Each number is 500 + 40 x the weight over its row's rms, rounded and kept within 0 to 999. Layers, rows and columns count from 0. Numbers have three digits each. The size before them is the row's rms in percent of the matrix's.

# layer 4 MLP up, 1280x320, rms 0.106, rows 0-172, columns 160-239
108:505406526482556538476507509566533464487526477447476576487489524522531447518575457534501449494515434487486545517528477495470497521485495461438518493501471489421524518491556519538527484513525516496475536499461540524478555561435481434457500455
115:493455533506475480540494472483474513551511484517531477439496531522492457543485524507450479479521534569523488487500491470526440603437592549419480461490469465454496570520502502519501516484529467460487513514633441452495476548421526483552482540
106:457527526489461520543541461500479531572509538488524467492532587444467482479501486419452508420436421490477479485366501535528543499517526513498533481501509517460504475513484504478469431458461407537498504478456514495506577515559519449546460439
116:499514557477413481523494514530452420578483557402469451495518545464471503442526491470503521555401541427439511482394517476509517404535505487520454470458465516527506459498544549472502549509542431505534577416495476510529491497470477560471446464
113:553554514540476482541481497482526484476521554506473500450528414563514598479513504466473496500512493515474505511375504454490514500603469481488550549535498446480472573510421469484494431595551548483439510567427546521473610420466533504514467450
090:516510453492533429488498465486507518507560514466482499462494492446522545533478396496546520522476485548537579499502468490508476423407451542533530495453523453475463540506522496446482456506526531506499490403560519539422520568534509557476519536
114:519434417424528472495536573500567450465499561485433524522490499475492541490432510456510484549492486427514464477546476514527459526439484473470536469514476489527495506465575436528483541580508543454430541536522500421473576534515520495492515491
116:478501520497538467508590500488541542483559530488542457522464546465446515488508482517517481530490542564491554505476536539458540538468506474536550490460423535536465510516461478573495456541567467596519530427473569456543496517513509589490531464
069:466501515464512475539517481478558461445482471473411509491509626453446489576511545464395431517490506515446501419443460533445495509503466512467540442497512442490493453545448495503488468516566475512496564529459496530449539456501458475427472537
096:515468524562493530504438477593483460565499556483538508525545408568529474548495485551495540526481476523492504515548497499461450457436496509553523508481525515520548502479446490497500531492497509532551419556520520548470576529438490485496483471
105:495507478489469556524476485506432538534513507539510517496537579431455430472568594535492478483494514515524521527505549527521504491455505561526472523561531445557493500436489489493531552568431571558453486492527528577529513480512468514496448473
093:504590526471565496495484504500504538498460508439527539460531484498484494450505492466497419515560509472494481506494504526468446521499437498549444469547494587474513501460544478522478417488511490554525498477422476535471533540428464497538582501
100:488528517400479580491421569474522520509558524491558554502507413558461505504485513507526510565440520529421531528493477475487457510510462493448477567488528520504487491418485480509508462555557472497457533516431430474522486513486488549493459549
085:540457472472458464488438552516524497532553451509517436528487539539523444498516560406468459468514460550509472499538491513502501519543508441570487504398526492534492485493530491515500420538487536513480427514494536556494499562565466468462478582
110:550505572457452540478508468484428493547499563447587488489429463471555482442465488467480501488564544503469535507468579498527551503533543479500425454518479465504434448541485510493501512461496537455491518512476434494480560550527479508576458508
114:433479473548530549522530522510417478491387493601481527526554499534469484474529501438490446568525442474405476403558505454518525482560438499490511439491496581489523471548518526515446514541445561459424521519387405508520519434439484543440529592
120:524450506470522478495492548489489475520487498523540480501570410589440464539509545440422554506540487475573446536539501517499499423439526510460571503528586522506487530529491437496496437465548600510495565505489483488523593495471561560589453516
084:473511445531539498477489486523515523479512456494477444465395520441493559430475539514498507486585466497493517503471574502564492570553514546466493487467477464562477462544425484551547514482436464465533504530506530543474459452466508524505431564
092:558544502410502541456502498493500518449419440523492554443505462502459407454589515494448482543470490548560439427460517454527471502456521491517508524516499447475521473493574565538510530561543441494461456490490502497502486492493421481549500502
075:510490537570494480547500460480434533500466503485491544610469499537550474506500526488418565531530550580499468525556482473455537523568548521476553472547518503512579492504479495427642488515557453518492478540478481530518575539576527479582512538
098:469523463469531552476510567414492525424513532490442521440517517532540470504458585480452509510500481490555505451545490465573513484510473392458524554440502519496476499522526492556550408511580491463454473523506454482537438485505509531483513529
095:477500510458489422525541501474451506478579493498488431491490506458481465463466453499600513472518533571506517446467556508494480370531524463492446502541482542441477514535518461487534429513501523482464559494492480463488543493529552424607477522
103:508445507569515427552453447437531462496552497486487479464489437544426564474449510563499551513525497441509495490491520548472545484536527582446506469429495538416537473471520489481537575474509461517502485584437569527541516433444502470489460455
089:486466467511484456515512473494467538493525459531485445535464521542545516472490524522487489464513479467452474440451438547547537497481526562484605471557488486508454481459487531538487448565538466481559502501524545536451446530578517445456486470
084:544576550441448390478531520428477561493470495491480531483513538495529503498516522348512475509513508443516468541540572520526448494477507445511559537544563474521553566482506482527482546512479516456444528490483485527551495480506474508488525528
106:512435488510529535511548590431464495524464496539466536548502478535506516522501554438493526516554452549469468564519471586569507509563431539504551445566535482467509443480515464502486552502392576473566445527479448558505557489464593424431514501
104:519460454554465472539483459399502554532481492582477502482525484501507477478511534532530525573496516486520564511490477467505514558519444514453478531474506441545519461530528528572556501578449399478494498503448459536556456521496473491538496461
080:449524510426522525467508444568526501550470501481472581521505468513539558551534585505478519490538496474488491459524495518489481481525479474447491505515613451489589515497523458502429460458504475579439453458492485527519462487425493535475481484
092:480505442469515510502406496423533559521467535549532560478463536541512530451554473505518509507485558455552488545489464497483487475478481422500467505472538601427411480563466422472457503583485481462481576537540483433584413475455484524483510447
116:515482506428558584503584533567561480537537565488505481465559524560490491472502557527494506462535496448459488493462536535592482494429537463499447452469522487564493482514513576531474511470502510476494509476516563545522470517531500511497458609
108:508397479479519473524495562537463460485501545487433484475512524474507505507441512452587454428457500479460431476472477564535538529484462556484481499506590555497509506473431458543658498524512490471473510447437536511473502453511554520492528575
088:424542454515470516474487550452500514499517439477479513445459513495451387532490488488545488521546521466496455469486496554521496499455478514520500582499520491429492487476502500565518535492496474424477524449551488544443446480510488562489502529
093:459498513489549532553420471512511501412438473517569552582525491523501478478425464531459500498485441488511534509506545451481499488563498506509436445507519493439515437475556510455508522464534545451534457408495490436469539509415420474488519487
090:529571549509432439499543521463562457565463435486483596499567536448536581515484544485514445513544410462524520484533502555525479488466490493474444478490532545515498522510595466522479518556517461511546530394476494461503450505524438510499521485
123:487421506551445458456515524539502493536550533548552536440483479523494558530506538448453557550476584454595509456499526532489459494496506560572461508454525511516503504476501444507436518502521573495457513542537469537511507582497525528541503548
105:440508498445574543500465432545522530537544518601491564490540462452410543462446444510493455438542431553506500457506493537491500482531506479556510490564549513463488510563476501515516484467558481505467483522505519492485471452532437512529490447
126:559463501516391480494426531510483464525465520501502560532510514457557566482481446453538579490594549552533507505531491514480498572490538533501536496506493594521499470513459436491483477426474458520488515489506509466523522474548459512498506491
099:539481540519490469577422506486525469486507516539481461474491497388573553525403453527406485449453501491495520481499498554469470521536558548433478479498472532457520504542458548518499472471510488461478491457468434478531502528419472536511493533
115:508466447457531488523566435494532455521451487534527481481503483478410512508525422429512501465488488499526481522541459480541466472471450495568495502497498536468572466541530501512474534403507482450490441477490541412446489467510503464520472505
108:477462423489483531497482515446531459493503543448537520585559445426509445569497491484555506431486464433504514420498498524462559466490453502490506468527488556442519486483547512460517502442477438529498471479416530507538511446475534499470517536
107:468495518552503595506437522487469512518566490521585615506572447586533477398511521542394488540545506605472517538574537441482444550517548501491469500488517490507476468434472517478501481456598469582506541548525543502502521568435471505505552614
126:463524554501429473497522538486462534447564528473479504438578436522536515512543475547511515517575482540463524580495575539450481481502429536522523517503485501511585544461508514487535542465453547518439529503483496485536454532428481534535506551
106:613483446483524555476526487464479515429485530589561475446532577544540482467466516489528529527493540494510489494530496509443536448523529498462470520450535524501500466524510521513482479492482434500433527515460512511474578555441447494544439536
105:500483539493521522467510568548519455576526472408473489515488544518510478475416463510501499502536509503538535482531484495560582513505518456527525464495455565504490525552533530512572541512544558466460459586520483497520421526478503508530510486
092:525495507485469462472436493470440505470516469513481556457403545488481442437474563460479491511492499500536548514515525522493508553567528508525494455521453442457476464437433485476384520465482458521531534510473436480491504465426437543499586527
012:509437502481535459480557509532495484451535448493544482548459515568526486454489538449422482517529441558555577433451546520486481564444442575592473487497509591507445508518544459528521610526456465517512470545509549441452408513489469482519515485
096:448495443473524464542486452430496504441509529455458527481490523491502467522470457518530516546517532457498459502529515516476525538477541505466513512424555481547559464473488487447562466507513566554533480561474479457519528459493567500468550509
104:546466551404482524485537512472450518518482515551512554535490521541542477498529461493518477507494526575470541473443504549537503439504566540488552493565492472468502460518505524531483523516486555523453602457458487456437518472473491502510503526
104:438472488552472494524476492536432529584531545495534583517440484488499485400521492488467484495509522495541562537466477484465494398489497517516497554459481484476491500415518534461576501501493552484483461540381489439540443567402482524487439535
099:473488458500477402474522474489586511496508515525515513466488509519519568463466556523455508522499612463483486494521527505569602575495429485509580507481531473518474504462479511492474521439553511484467491489539493452576493498483486560427504448
095:530547506490447516499589604531527494476562463533459493416535544471465453591464459513526502472468557458536454578375566471410469476575440496483481452454538511504489456534494492505483525513496499487463557502546452516485553509516480525493518444
112:509536546556457505485506450517417495533562489446499520561437524481490587474467501510536519531557503569464509436491456468532473581428528460503515476512475499555540516486539553537489442461461415422455525559586549509475484443534435464493474468
106:442547555551466546511535549498448433549505492438496536409464500512514470518468440585463569507445436487550463545460469524530490559478540505539550547519449488523461487559484502514529532502478482500538536561576548469499490532468425538534504501
122:542531529422470544523545453542477514468458535532431423473485510531506494468521499439420467551513504455509498493438458432554555482465436516518453479572505431449524499511501549490510527493475508420458489447519499502483404398501553471487514469
083:421555464442428553482530487522488441500543532599501562572460514493465482509473517545451617528454499445554430499521505472527459503381459469507492549464541494498542546455506467572483496556399523497533492553556516443528490524512473500457510541
100:483559508572492472476514503494456457566494529583486402520511541505499564508509467473527610494497474508480474486509477533451462558570592497391483522481477537476502545480511473514459454516590465520458479518481565537440540505462432491508463569
087:478423574467498467487495536524500531543472487537478486533436480485514513502485457518538437472444512511486483476428499496457498469559524526468517503593450490548427492511433604540578521490509531483529506538520514481532395496515531491500480459
106:459531513467492398529419484414512497547535475423493520541519381474539468452453488487570548518441490448498515512594526503455458480455534514536483444512454517399495437523530502519494527483487509539499442540506474511484531494559446486497478531
095:458463480463574402527456547555385533519476496493492524497457550515485474479549439445494497407541530593475453521524596498489503527443495574525453538474462522532452600482477512412461485574500544496464569471536508462527493523448516571426475468
119:414482522488447504547511533530462494486438506504467511532469497485498513452520504397478490534571485522572548527578425483527493455533516487536525502483491577478459447512490550497515469551462495467461571503333521480542506480457441458455500514
033:559503523461522471528544526559508510451546499435439425459506496552530510466495536474462509427482505518499506533502497469475505498503533535495534511508442442449584603451472481526473480537514542445535464463498445511492557427492488479471512464
113:402494494448525562469438483542489476569520545549530530505455522474509483512515485455584440516459556503534499458542508545469535455567460440552547473503517471446559488509532483530536520480525500509516601499492534498441507576500464534604502508
091:501473532460536432556517548474501473479490476493541559500493511580513472513433512551499530534552532460463461538443502487497476563538457458553534483541516500580547489444516539502550475549509521432545450492445524518536499503565464505446448552
118:576516472471539454493506481500456433423489544500552508465477504449549455502445560478515446548516517465473464571523481576486518415423460502484529505488513488484484471541477500454475495483492491464520496504484564525501486482466502476517532552
122:545495486546477474518502542481579480538560550496589483523516419510529537441510477513470549473580449443583523472552473440491502567474491535467488514428519513494459518460478456476551539537455502492528499534427551554453555484497557512537531454
108:495504551404490495506483478548527511454496470542447521497420467498484414486487541521458510467499463576499460435505540522474514505474472440591463569434495518489463476456546483462505511491449537520484520465532508576501510457514530525490454475
103:529491539515457444513402480483525507468501496469484499450508503524510535477504510586502515475458493428509548520505505457517504495549532467458460482519516510497590515460518496561456501532483539454462541470481452520614434466437494520557477452
114:511544571479518439475529462521469487444421485569540514439509501564491499586443498528397523512516458586564477520509446432528503496473540545531498465495538438543468489460481403520553452517464455509548416465498525513448448489480563471528518441
100:565520559457429529525494472480452517498474563541511474522537570564436495502467572517463624480427515571482540478565554486484494455511545614424513508518501469528512539517588499554549533497446515493510457518420477530454507510482508475405500468
108:511533565516457524524494537508545572535507495512458488502546441555472514418483551544528523517501539385488461471585528500584508478468585483551416532457481495471542570539521565505403498507495492466532548453483537526546510492427537500545469527
099:518473424524492557489514514538497476572456611566351516509412436495514542537561477508533497531492504484461489535478550550486433516465495518447506588512483531425483556505545559466526435516508517478521516461536494527458518527531505429513483456
097:532526489470513544486493452530457476458573498552473505430541542508510473508457492466484501503547499550455487461501554438454480485514455490611473471470500516435493525455580570524504553490492592491443467476513484483437420480530502455523537447
107:477545537448580507518403542513535543516586544487520465455498472549448558487518464595499469466501494521465544518512481463503566465537479504556547556514602524484518526533495531521520479472508429530432508453474440537502529450376540524496506512
092:543542488505465545483467552491480475508506459475508480545505540529489460510491431433498514498493440518475454540526488428544534536494551410507523565475521476428456470516489509552485460546500541560470504549516517438447477432483583509492512519
110:460455497492474472468469509437435507512446547509528430555521440543457457507510484443504522564533549497502553539487514529491619458420481543556489458490501507554397490508487521473489545494476503503453507493434563483497566525517479510589452575
103:488532528535511507498511444474494435574507516510545488457478516520549445609459473508424463520491566518568495440498481468532498544576463510465440507502511501548514465480455483542494545506559509518449484480564518537450494448486447504468498475
089:456515583480436506551551491493514564476589508491466512528472414535431476474516465487424491497489535481512549497503447430556517599565450568428543438492557537506466469502549488531569581494432472527512541412563532544495411488493619514447532491
101:502547443482453472555478522499541505430550463532576531519485513486530496522539493489491459501510446455444517483503484483503510529496437494518450449482514492528469494488440497484507471507470497594524477515534486535515515466524538511501519514
109:408516477491472559537456466552591422450543543442471533456525520496475431478522544537465465522487558513487523438476534504540511489504536475458492522491536462527511485506480417517429627425446491439505452475429495563549482513499539478590550453
103:509504517515488501493481438542482621498465504509576548452528414511503551488518466480547470547512419479488496485446539510485502529536517433467577482569549495507550421496489497525481517524494510469531492499458516514467489515553523461473457509
102:487463530504551498554505575463546479406533509487504484512548482503460542519437508525525492567535471479495512456500462460407526447499526524453535471488383448502492538515525509469521521465501520549523492486551489535533400491465511545457498482
110:466518511487489574495534485521511477531501571504550555531590522481495463477431542467477513491508422581462559511461523579548501566546544466480537515560505491493531508524515408418548508455448463506489522517470452480547433553487466546498500515
108:494541515452540385484509553489471491526497500481460652542505403500528545555479434532476470505452517499537512469560496464525536524512544446479476441457517576563514497542445492528478484476429472434507500456490497521524445534529439481516477494
094:491543501548466468468428517487524544574523462507534445515513469434513443555457456495454470503526521500511452528604470520477548551501560529486517497446516494465466437557475487512522583529470508491538443485476457438537454559473481459436475492
107:586445514512500540500494546532479501554541512487487458511485569562516421493436498564510530481515549485563528578507545497486525427503505472514455505479523496481508469479426494530477479510497518493484547522505480546459467491529506492494552515
106:438504505472586526535445545465569477552449466534555494476537485452437543530532534456464536466517522497461509482545506534465472426442518483552425545559482529487510477531485520425435530486530508461465481533495490514550479509551414492420519511
094:514538515487481475559490531508486490483525431569506522438432509502467488524571557506521390495538560528454466501497484556515555515497490567469531424505460465456538465468482466557492537515442524505545473524504597468560473491504546466459479532
107:511544422541571458456473556533596489500532515527517463466493446419448536525453479516615479558484499461531527497503560519525571496571515478434529478494472501482434498420444448567532504437441501503387534444525588513547497496518460510515541496
109:462472553515514543511479527445505446505470565522545529450539485464495503506444483522530527527532450493468513500498555513602485529499525449509503506533486451494508467539549500466507418560492537489518482479507446444446506521467458501539445483
109:503511532519564490458549522536512409454544509475382533503566519604478552560483458520552477518514529547504481477501489495481482472506481519518588482511398495457487412460498441553516472490526504493443434606552537501590462495479499482473484530
088:532524569508440447475505476466540472589517516540530518440466523519513482517473545516503496522527469546546407559548521514493487557498443478479514478490516507462523565544559520476531513516501473519484543470417500496518552493494536443530482473
106:467485526493495520413501540509487501488543502505454497508469478556474465473536449367536549583472475567410492516582529495467566556461452485545541567518521540449554502528501551494495487482544542500525530514457540505522415447534526454478483539
090:498506498443454541420495477479509589526477486518508493506547512424480494573515441512533477458495446543556494505613482482510537506568476487468515511523594509487554599501456480517451482467524513517551542470452477544508572472492572471468516502
084:496494497557552496528495464445508545479501471500466526451422498526485438531436488541541458558459570579514462479521498424595461544517546488466510545481501486540515480498449469418463444468506465491516546511448536502561468527479477573476439469
120:507511513511491452524523473564453459511557555549507540471447537443557460493506562565515485494515519498457500560518523552477457493485404486495388486461460526541591497601503485486455552524517485472499512558499490519477469530413522495494468487
117:469484479556466500483521551543491486588489528435468455510488459537495431556410515512450523525524506562463486494510442498503577505508501467502488490440506482491501462484515456528468511532441572543469406555445532528493484559544473549521528536
099:445447525513520464530459465481475549459438515491515464509470496487457533549446406490486450491521496503432448486496444502544445364510534511485546546543512401472410526502466465470513478488477527473491506532496443431494511525418448570409437556
102:536537485437524479499491491482472536547567470590552543490496505439511452460479521504492500472502482615486462495553457457493528496536473434460479509500485551480527477527525532510520533496498562511539527498515559561520611561471548542488537518
071:501520539495495508526539478536488532562466460458531467460449493495416518519524471525532573474583501504467490459540450568430537438520449485470531467531480510514503554503459505522465528564499523509513419510455516472517475511550438458497539470
086:469470500498471462492502518515482545481601517565466501506494493429450510484498486487478498529519472546446485462503452491506418595537565469466450472547510487465502489517453550471491415534451478487517426508445500419506534492542480472531528533
111:395464556529458528491444462550481462610446499500436434471518496505477486507510536482533534442498487495545541556533481546489473485487472546540538502482464548489453461476506473519565521485600563517490498428510446463462513460491489490500481499
106:468534529525550491561510556531445475445544498413496493454540516515473556489440418497534470468494590511480454398472596495529454536525478497471483493535514400530481396508523550549463516456516489463526534552485476510502506557514533553464566493
094:495481453461505481498531401446540553530551518501544552463557524563447497556475448579446514507581526473482528494548456535480454515471537584514537473513443522531452521455540528563513506543454543439514479431507487494510523422460538501543463531
098:437532492486485527438487513461535451450556530572485496490456556448532458495558422523459477446544467496469446543440530436506452570439489588536456455571524484486584491476559546483513484503477559593577484507491475516466518511538542493453457532
083:552494434553465472421510558441455488476452441530466490446465423436506531505483537426466520512458543553530410439538490459517483537540509559521492480529558482481516509476509497511485537437454459500500538507450517556409527481457479565499551423
088:443515450495444467498411529548483484548539502585545541547476535525491458422574471537507523522523454514570486494520473493553534485473455516522495452567485474527458551489508519503494566464506495485471550480486507504574503539549453536461522469
104:478506558499505452484496388515537561490517572512525510426445496528537481459423454524523520494499518551547446501542476486469516417499451565465509506532500550498508519491502576452505512590503518498525558510545439510515473601493531558472468451
110:419505557540387494512420488448498484568564445490495536457550508481470491532471438504469586545520496442432493523544449507440539588437557486527520522526444520539497475526520473509511543498500579517455529482408534495394511472499434490497508536
100:459517425586522478547519525422480474546506523477474548544464493545532457514497525429458511449510520473519473522601520509519498501483529433430539550490510465494532510521439492495469499474479493520590475583549521479482465536492485482548498476
098:574585552541539486523464415487513482578559595497494474482419525467487543493512526510475513533487511549528499474505540537443495482558453464466452492429500475526466430483543501473473532467511510527556526533525426474522557554453561513525429449
098:515532509466475550502467488539458476526462474509571581532538495488498525470492462580466521492447461472523454523461456524519434501549489516592464474518500472444531529588500425488490522555564542530451505511549464473574521476496467551502494530
110:523513500405418540490549389524544603529520504504426504497505510517468568532528467495530477503518588550486478452472500450533527469471505550504476478455483534522459539469457472513546499509500490467488514446465450496501443449470507570514579511
030:511534491524528505471399471509473477521497513476482505513433444472495451481486508459542510479476470531515489537507455528494478493453542463470494570501457450485551465502527506483473537508547515510600555489519512539554503533565546417461574562
101:532548497488544562480516534450447533550528559482477540533504594532465479456541490471505513590497447504489523465496434499521523431527484523519504454557512468540476453506469656509518480497511532480509463440505484506514485472463487517525469487
083:505508531504440453528499460509494528532481463511506497517479515493548519476458474431543462496590492449561436432485517479514534565444448501488541463555485568466519522431514525526473436486483479509519468502507506552492491468420470451465504548
106:410509456479535544535469460519500498469514583507493476460506601519447562444552524473473490513468494528412481527530421494515461462563554553469478515462421533524543452506489474427503558431469439577589513468495547488518534474447474526569483527
087:479420509513470542468504479488523549469493464455459496432513505489505509515532474467465476529479516564514535528459462534570448486538501533466498487535604508442504491463500480572509556448494537518499492523527501531434512546567564512485486503
101:461535525536562536560477529531504487487469498471429491482462527551526482547543536550500434492485458499433484487515579543564551497476463495550488483498531481503571578532499466534502489531516547526518477498444453565494481504466358464523480501
018:454531543536443542428536460396517489523523530534492475584489553464479435563434503549503561432545536536469542505491547543470518440401543439514556540475480554489489445491489514508516510543515518517472451516526469522572483500452504487570531499
134:557458483533467487533473484527456450526492449614486530531552509553594462482503457512481452459521487486497510481547499531501484521481452543478499499427446504486523464531506480509459430501441441516544574569512416481476431461462575540550456499
096:561428514534528492556465453543528523476493553581559577447559547517488409550404475489475477508460529525362488441489527533524503547477439485522508528539529498530420486541556464496484522489573544511485496428526464540459496538472517484505530504
108:546547491473572512511580520490455417517526487398465497494531458542447490510488507542476531519540540466505467502552458502513514497512496472442498481492554491525467485524475523471510451474586472521474481508452577449471415546472488454493419448
010:532461520580499493526539504557516479535496486477514477480498447488573455512546431461538505527468462467501447510532433469534501530534544499565580449494457518467484458575473523500490521507459559525493556499476477424497529537533555520554449487
086:513533471519467476447514525437482473505502559481449522534580506496494476552514533431491516566552510608576503516525538520505429510495496540460507509484528501423485517488474538559570527493533521538391437512516582405497478462482521531528479454
106:414561453565447467516494503483472450512513499423495425456459487489504461536489514548426499542505520488438633495456546500536530505539472466527416560473508479456561515432547442555527518519503437459508533480450534462529466486483580448438435501
095:492450508501450456466452474539561449549496492520522577526438494533453434550557521468488488452505526420434444463541486554491575511446507493494494451564451535568462460525484437567505458484470535533383442466394483362505406568473450527528438507
120:504457564448446441490554539435539520525490469577488437470489493469473485499461442454559482509536477445486479509556470533512452517489494463473544582475508437465504492497548503523484529486446494455486476552503458578450478503531575540552523543
102:549497571532459536467478537460473513567489487497490526569490492480490464486497481568529530517524551512472456520601478546523527552424476471533573502495505573582497396538367567511478495481490509471465575472506560517492557451485443491559536510
106:453594494525506581461483457560525503429504461552447498487531495435534521476527533528584501479530521565496454485559583522532528515449494489470537452497527453435490460533445436489558503417497509537532441493423442513527556523457516570445541499
107:474494536512530553469516505536555535535494517440537444573453449548569430432506474512525538412496525551448513516527542543506505482530501503515479438513543516471508503530520513560448508563476543478486509578516524448527482481527542522484526524
112:546522470489473524541565511413494532540506437471420449474492491517436465584447548446498512517499517486513498485524531548541451531471558516525452515488517455404516488526523450486461549487517485580529546446514420442499532530463510535462515551
109:549424463496494469550485574435521510507523475494532552508455449449498539542497501531509530454572462412539473479478563534457467441458528526513538514471451522601480441453490488501525496495538478523484524508501439539459482504476557457456446578
106:481528541476569532428540514527525530651552443506502446489461561482505492489512551508537536511597485475533523498503518543464527495487461536504492525504450549481497496591475499420478518552559589532578549511555449428437488503471540550431471487
094:495460513424507444529529466507503467430461452556456466578506454491530508482453502525441572508580503504505531454524499496516502546522537515453549572508440526451497587569465487518499525543539488429522464552468531582418577462491508534532429476
104:424560456473510544488501538521541554481516529528503553472492570430555500488507508423527471489499488436526448529461481547504491532516509485510545512393477555516470436548441481553552459527476492557545548521522524494514508530534484493508561483
114:442486486516535514559492523492574534561527495551564562425515463481527508563486472446459524426513510501496456491484572552488515506482606477518473412450584506435586477489488538476527490447556492445519502503493527486498533450452472534438429522
095:501435541464475406492509475516470501547458461389532559411530499508486487511504520544522520455429480485508485602461475457551502541484431570572487496512571492446531534483487509552527467514516486453458560472600532580525504537494460574559489525
092:504516542596537580462503487529444548557492556520508508461504476462585518536478541552521504473429425522540449494517433531484504517501530448518481516532547399547541540455531495496555520471492491555452526485422475530566448465482535441531522445
088:547556480503441519464436518440491526481475498568519535464468537510454457547519471530455486510515569489494529495518579504566403492465481520542525526443520508483509536465539519442517499583506519551489540520444483584431546436551464519470446552
111:471504552513493560533506464489476498520520497482526507530523477499450462437553571452535471521537548488494543538499489405550396514554532452495491408486538508544497465450513552445478548438512452556548459484496441498466478438478480529426474473
097:502562522529461437418453517535460415543452458422502466512563536413429659516531450509505533465486514574489500511515400538509486516506497559539435499492496405495535508509537500531440540493518517493525531451459526463586559531481494534517497526
097:547518466500463503462484552412556509484520512490453497501589466440497464552495498449458512472519443505472514531530535493525492517575518469537468471484449543471564559520475461549469497503518500519472497514524533586533489478537496480449489505
094:481499534494452481547419481467521541561525436536447536509489500484507531511453483439392511476496523541533489530491492467490479472505464471500541461477526528515476421468600436504451482520474496512499437533557515525426447540438477497488498465
112:451485544518513448531489484515488477539489468471518520464502434552534500560496534518513501523516451562530467480487527535491464510497562506464528507398485538554524530488428497427465534433518520552443533508528447520481491570475506461471541497
110:441564514464478518476508476454535555443441515515468473522537512496552520526586558567527529475578478540468524560541514527518486463546515489499482439518606428481494552464533486476501477550488517458441480493463525493550533488522599474543442533
117:542500532558536535544389458470488497478478534418506486519469454492462498446500514470531491504535530456486493568577527466451463515506577495448481461498470475527457437457460440554432479448517471578515485491565520491492470576579426517480500488
092:502498472519582467493560516457560512475488509518490454573478478551525473479559569483572548382520536521455464431527531443563452546503468472557429557513531466478481509459590569499484460461520507477470482579502429469488561529463490516432526581
098:513523488506467518487509560504497411462465507519562536520414460504487472573524516504572490458544547509424495500533468487605508483603563510454521497538469539470532469406479563480525412515477475483490477544583483572434491561450591503446435525
107:528515500501559416539495479431530499422529550502475569470482498470484473514573465513484442453474494510362510517512478478477536516473560515504510467506518519483479522562498476559421433540514537550522434492517448496512505509446499479390487457
098:515528485532549447552472494437474498565511518473537522477395458552515459381466440531479524422509520492593509536507472511494544504469441503478550489469464586485487538465506556477581489564538493471486471418522411532522489505497536601459494483
113:493552447532483539466450524500438533516547522459504497494494474474495470488570505529526454523504452503503526479535456588478455568460470485496476533441531452501504456566519456476478511487457495539494472560532459492578524477459487641522478497
104:460444507506526500479505551454534493495519495491469563465500549532528478517486422514541530483510517495441493497517523535512457546495439425506496522491474513499512481558546537526495481546538564449501545506498505484482522493470558541489431538
103:532466529492428465515494501436528504543502419472437468496509548497425575591468494537536463497497432530469468543535437453509509496498511497581514533465524455532500462478457441484490541514580541525566453446500456483488513468468473494507480535
123:502489472495532448491486498484574465467492518464533546522518488451502485423561528507405439501447424482444521525435497436500492509493517518493537403514453463519538535468505432526535509485489468511552477536515571479432518519431548557461551481
081:503425531511522502464398525571434466532552508477538411505469556541453431446497431432468519402457449497480511476580553543528563441535493574506519512465532486525501522482440490575492514535472513442482505594472459523534490610508552498556472471
124:476542519421566437505481538525515458474563503480486426490438543485464525532494504541488483528553518463501492493485501393504440468524500503469483481472473483508509487541476567514490484481547548530518521547452526489491441511431497520495465500
101:520532565542485512507523442525533491451579511494498505557458556538486544556472528553479537500492505520427577496562464462514415485465530533542523536473527464546462513436507578494503559488474440488456505554508489442544551503402579489574538418
107:497447461455537468536492516528582479520542513540530445473547544442494532566466414514502514496525495406496492516574551531567513520583553532516541502429531481570458471512453505485557473487511490482495511510487503541511484509382489503516507528
105:463481446514539453500432472488476491477508467493484502524479459479516486441485541545501457433512471538579490499501492506498518466482475488558472479511561493484454479477538460462470448499518477424483546515472503458450464518557488517538520524
105:479545478494521535523492525553469438480605496517466456571516537522456449509482538510521528533548505524498493504533516511461524492534492448557461545547456485493500447486475534552501485476538467528569462442533562441490536516528479578548557482
086:590548466523521480530480552500471508521513483475500576517431468470499501498467452568598549445524452536585407506561531485542507484543529456498515524561478507478503503504489513491466496519429513475466429558494548542428409495487536523423530491
095:492519450403525489487516487409495466545560502545477496457558541559490450489468491531432526498475466577532501501524483540515512491554482517448521479491497498483425517541519508483506479531448576528536505448524510525543473451475470496543545525
087:548484458473514451503542470458531562514491496545439556463427507478531508519521456560513494401525512514506467439566498463462572505538478511495475536496536538607515477424522489451510461503511470474522551492566467593445520504460549522533589570
107:464513512551495473422491537562512503520523520525470467502474501527490477450512409525525533486513504494481540493509537494468527553525533502511497486527457472530533556471440493453546557516498510505515459468538574511489575423523450535526537455
109:497518495501536450555457562476454555418483476470474505482546499509456525494553497511473491551476463506519519463488449517540542521457495561528515473516495507534541555492477442522567559487588562456446506536462611510530458505553478487502518509
107:465521470467526512518488478430525490441486548530529435510506451475530594495502462544447506540510451508520467482545491579486490532540435524505471457419513519407491472582508513485459542535542479522441450529571479540471450535487515486519547485
088:449496543508530534435576453525452584525492534545424521419485443556556458435531473642598464458542494507546524544504522439458521519548486451479532498507521474445539555536536444493521518527510485511446523485473475493485535481500527423565499520
093:538512443440460576508567466536518507491459398501472417500532507476508571530558475463476481443563464533421483455481495438461486487450574487439520470527500463438504478548409473610562495551454508447502497469442521482535498514484492485529416499
110:490478521557497490518514493526533403536514521481517487443506503467450508527543517552468509503564533477474451479488445449571540501423461425382526515578486563496460437506464445518543531491521446534487391440554529515525548544446513412479485522
093:539520460501431479454565561387525456421482537515476499554507529470564460506530549427489534492507461559549487533511424431502532557474521410557564527488475591489455434571547466554494502502529593481505470492493586467502514500485528464492511550
101:566488467494426522466412443451475479443483488544571536494470583542476499603493437535489453422508484513548435499484508456516557534527406495492443473509502535607494492506552499489488575535522507480466517397562471417499453514543545503476454522
104:521462465470539484536510453471560520394578377383435513621496483461461531417482505480476529475538481524477554469456552460463470519461498458462581498471516550503455467500527450427442483450496513495488501548436509450495541460496430510497456473
099:527546554560535492515512534491428501540504493513504525530435521480537504555509507544472503483540480514482456544522460494581481510463519414464483494519544487474398571496533564491464466522523495512473555471556544464480527538505434557507438568